Weights of a small GPT-style language model, trained from scratch on English Wikipedia: vocabulary 2048.
Each number is 500 + 25 x the weight over the matrix's rms, rounded and kept within 0 to 999. Layers, rows and columns count from 0. Numbers have three digits each.

# layer 9 MLP up, 1536x384, rms 0.208, rows 451-458, columns 0-191
480510442454484480475491478499476495483495487497494515513490512505519479450508439500516522509544485514544490512502533508493502529510550524509494515551472480476482527441499511503500475514480457471545514503462492506514507525564530510512508524514511502546464487526450454459475495536487499504506529499512519472542470485459487546512482493489485499457517466524506481541493506480578484520471497521502523495487511520518484500509503509482524520511506487508493522502496491543523497475514520470515522480500503516497502540509479512501476466528497507488501528504500487505510482501534554534
532497483512481509485501539488484531514467534484533507475490535521483474482520512499530503498464532508456484531512472527458485478546485464513523483465529486511500503463502519477469529485504483518473501527501505530507524462467501536502484514518511552503483516525501503465491475538488480504528515511476486550535497559513458466503532500538452456492475501463493517562472527543493460471513494526462491489506494487561482524469477539472467500486482492469516525496504520543474485493521523509528508522491514519482523473538472532517466565470500522501496533509515531499510483534489531494
489496484471469492493491505495498500507515525499491524489487505464475493524500519488512474525482520516547525515537513508465482508519510502514507522505501536520464484520515494487476492509472471479470544526501495474526478508540511506483500485506511502535501506523471453462458508520525515492481482554529504499501481513476449494471527507487510467555508485470499480493542487529507526482509490522502498489494508487503525436484478495482492440498475501514495489485532518487518518510494472506501485494477536485493489463519483480508550473480496510509488493541522523462529497486498506492
521525547525496586517519537533515514513534486510466507464496467508502481498480489482542519512479517499501475504514500521514484526498498486448464510527502487492525513491509488467524458493533484517514459494502475482485479510495451486482490498492487478510490519486454457465506491495496511549490514476484487510488476481475480535511505513518511539518499516490485530538499483496525501530463494480521458484505442543501507510488508502514495505492499491500535509523489516532499475496553484459470487481519498515515521540516504500461496505501466518470473502535452527530500472518472463498
497541518521572451511509502540493524540495532509496447486503493510543523484509514491469524498545480496522485555460460492493513528496535481490509509529521555485504496466487525500477497501489514512489426492508485478452481513488501518520462543512495502532514530526484487486466483518477501570504512512521545491477497501495533550505491541464491474453518535526546489470514479471495492513539500484459525469472539514484485499501510525492516512459473543514497502539497524499460516509491474505511495498494515511521449505540448461536464500531506475508496453500491545484480457534535507506
506480471530452491489503498492532514507459498494469495511518516502492474522495515505500486459548507494479494496466497500500487456540502511405460502533507507496495521491488442507501531480477513521499467515485502493470496506539471525500462491501469523461525474463483510515469465542493521495477527509444480508449465544518448509487451511478471487512483499504489470511467424521457554486522522514473502487529498545509517483538486518492518496518487525520501460493468492474473488506508527477474520494542503501541497521491551511537523467504537490494496497497560474472524518501526546492
515531450499486498480456450484494521524473489506530510530469541498440522565499487540520460523521498508514477459493525563528501484521515492517496503530508483526480453471522517472509464551530508508490508531490472517480504516516478476479501494451509518495529513498513516454475488476476542484540515537530477510514529473527480482492447507515504469539505500481517493536487507496521496491450491464492469498501516488473487504530512497522549487519510506485510528479514493504504531474475515522540484476437512520516522511499510535463496523503512459527492503545533468510474502426498561475
508510493541485485509476504499496499505526510477487487509483503472478454505490455501495497508476467513506494515525498511497494495484476506492532515524502485494478500481501524535517520508493523500505513491506493490490505544457504470449472469510514521465507514499489524448486526488541514493497478504496535509474504526467485519463538468485502505545517495497492491499483476515504494470503489494490476485444543515492537510528507494496492495498516504501496490489529526511479446502486498559512483477506469532483462491524497527500539501513469481479471492473467473510487475474492533502
# layer 9 MLP down (transposed), 1536x384, rms 0.284, rows 451-457, columns 0-191
469509508538527517475501490496521489515462508503495497513516477497491496506483489488445463509487511471448505501478495476474469522449489520460453509439528470524535540549496498506567504480477545500488498481461470467481452486530485514526517527482501451493535495504552509529473531474525475465545488539462496483491475469520499479537502514483513485499482534515462508518485529498471516490499503527481487516501488452494510487507498489528499498496495520485497520545471488486473488494524506526496487503504454510510532499480517492495489518521472473488462513502543518475506497505478470512
506467477502544510499534563539500531526493533494501485499506504476453475517520497533519513522508522463498461510497492504494463465476483515519521475510456528526535531503456524499523529511504455507507522472509560506480526510519512520516472504496525535499466511485516509516501514530523491520552524523485515481468486480469483533499468489516486469500515513547519510455507462505495485512490526484519502456469481509518465588540482485491483537489475525487446480488569560482545513491506498514535536468527449495473491464543496512532502514510516544506486536491532465507477497487504458524
539483487488506484458477521515473512489456472518524534488525484488496476461483538559509510474513504496520464489507537520478509505525459482449532496458484494466475510520489504502505507492480512539473491510450503527488501493494504518511480471498474514488522510499516552452488487492484529527507511487499506538476471463495526529496486512537478535494505479498519511536488573507485540501510475502495534478435472493522491510513515506498522503501470455490485492501532530484531511506482535519475514486490485546478501523490447514516525458499469460496451539511519463479518523532506502488
509547507492482482499514575501539496454538496539494530457470491526535525496524506502485487476496469522489535501488491535507478463483515447535481523512520478554509470505516523524501475483488492561524494507488503503519503515527503516497476555527530482519507515476479517511519548478537481494550485531490478515472490541501510487493531479479489541459508495525490468470523484484514516464489517513543456514497461474531463501531479465533516463543508528527465507517509470539565478459466479489524465541505494471516490492514463516522531487488525494468506490511515546499469478553524550512
464517540538503528486521487460484479489484486501552541495525495491519478468468436575492578487502507502531530501518477511511527493497458533511549525479541479517470531493546520546537438499476500476480510521517476471523522502486506533494487472476476506532527494531537519519505479531531532501470469485521496479545453448474463526524497440456465529543476522519477536532520464474486521494435511455453473525513499462501469491472439479533499514481472510519499533506500522538629468491514483513502464503489447497492532509476521488469533507535515496517458492487521465528487448489468495506
520484514517515500477508495483525542470497535515485484472527521510503529519486490489466479494472505504511504490513487465536521533477509484515504488491518462504505509512493501484502510503490530527512516487573519466497529480488514481475465520476536521467509505522484499523477557502500470507490505507548516520539506479498559547494535511502484484492483504506535502479528501521529490488433446487466488477489559502509485462526483498506514515525512524464471487490547547493531463489472493501528468484486499495489427477494507504485513480455481504525488505454489477496517477508458506539
497487551488537529494533494462516469471518507517473522524472524543523513508460486559474508493479520492529479510491486533472512512455468467522479479492484468491523492502498557503554509549511496532550526476468527484502523487474480495460494499508491532512465489508435534504470486507566490547534462521478487511493515476500522472530485510540516513554486486510498516486465468503516494516487541465487473493464487465469520506459507490484496506508501479480459505474476503505558497534499519494469504530517501533516490487486577504482517499463477465544528541534494483486489511497463474495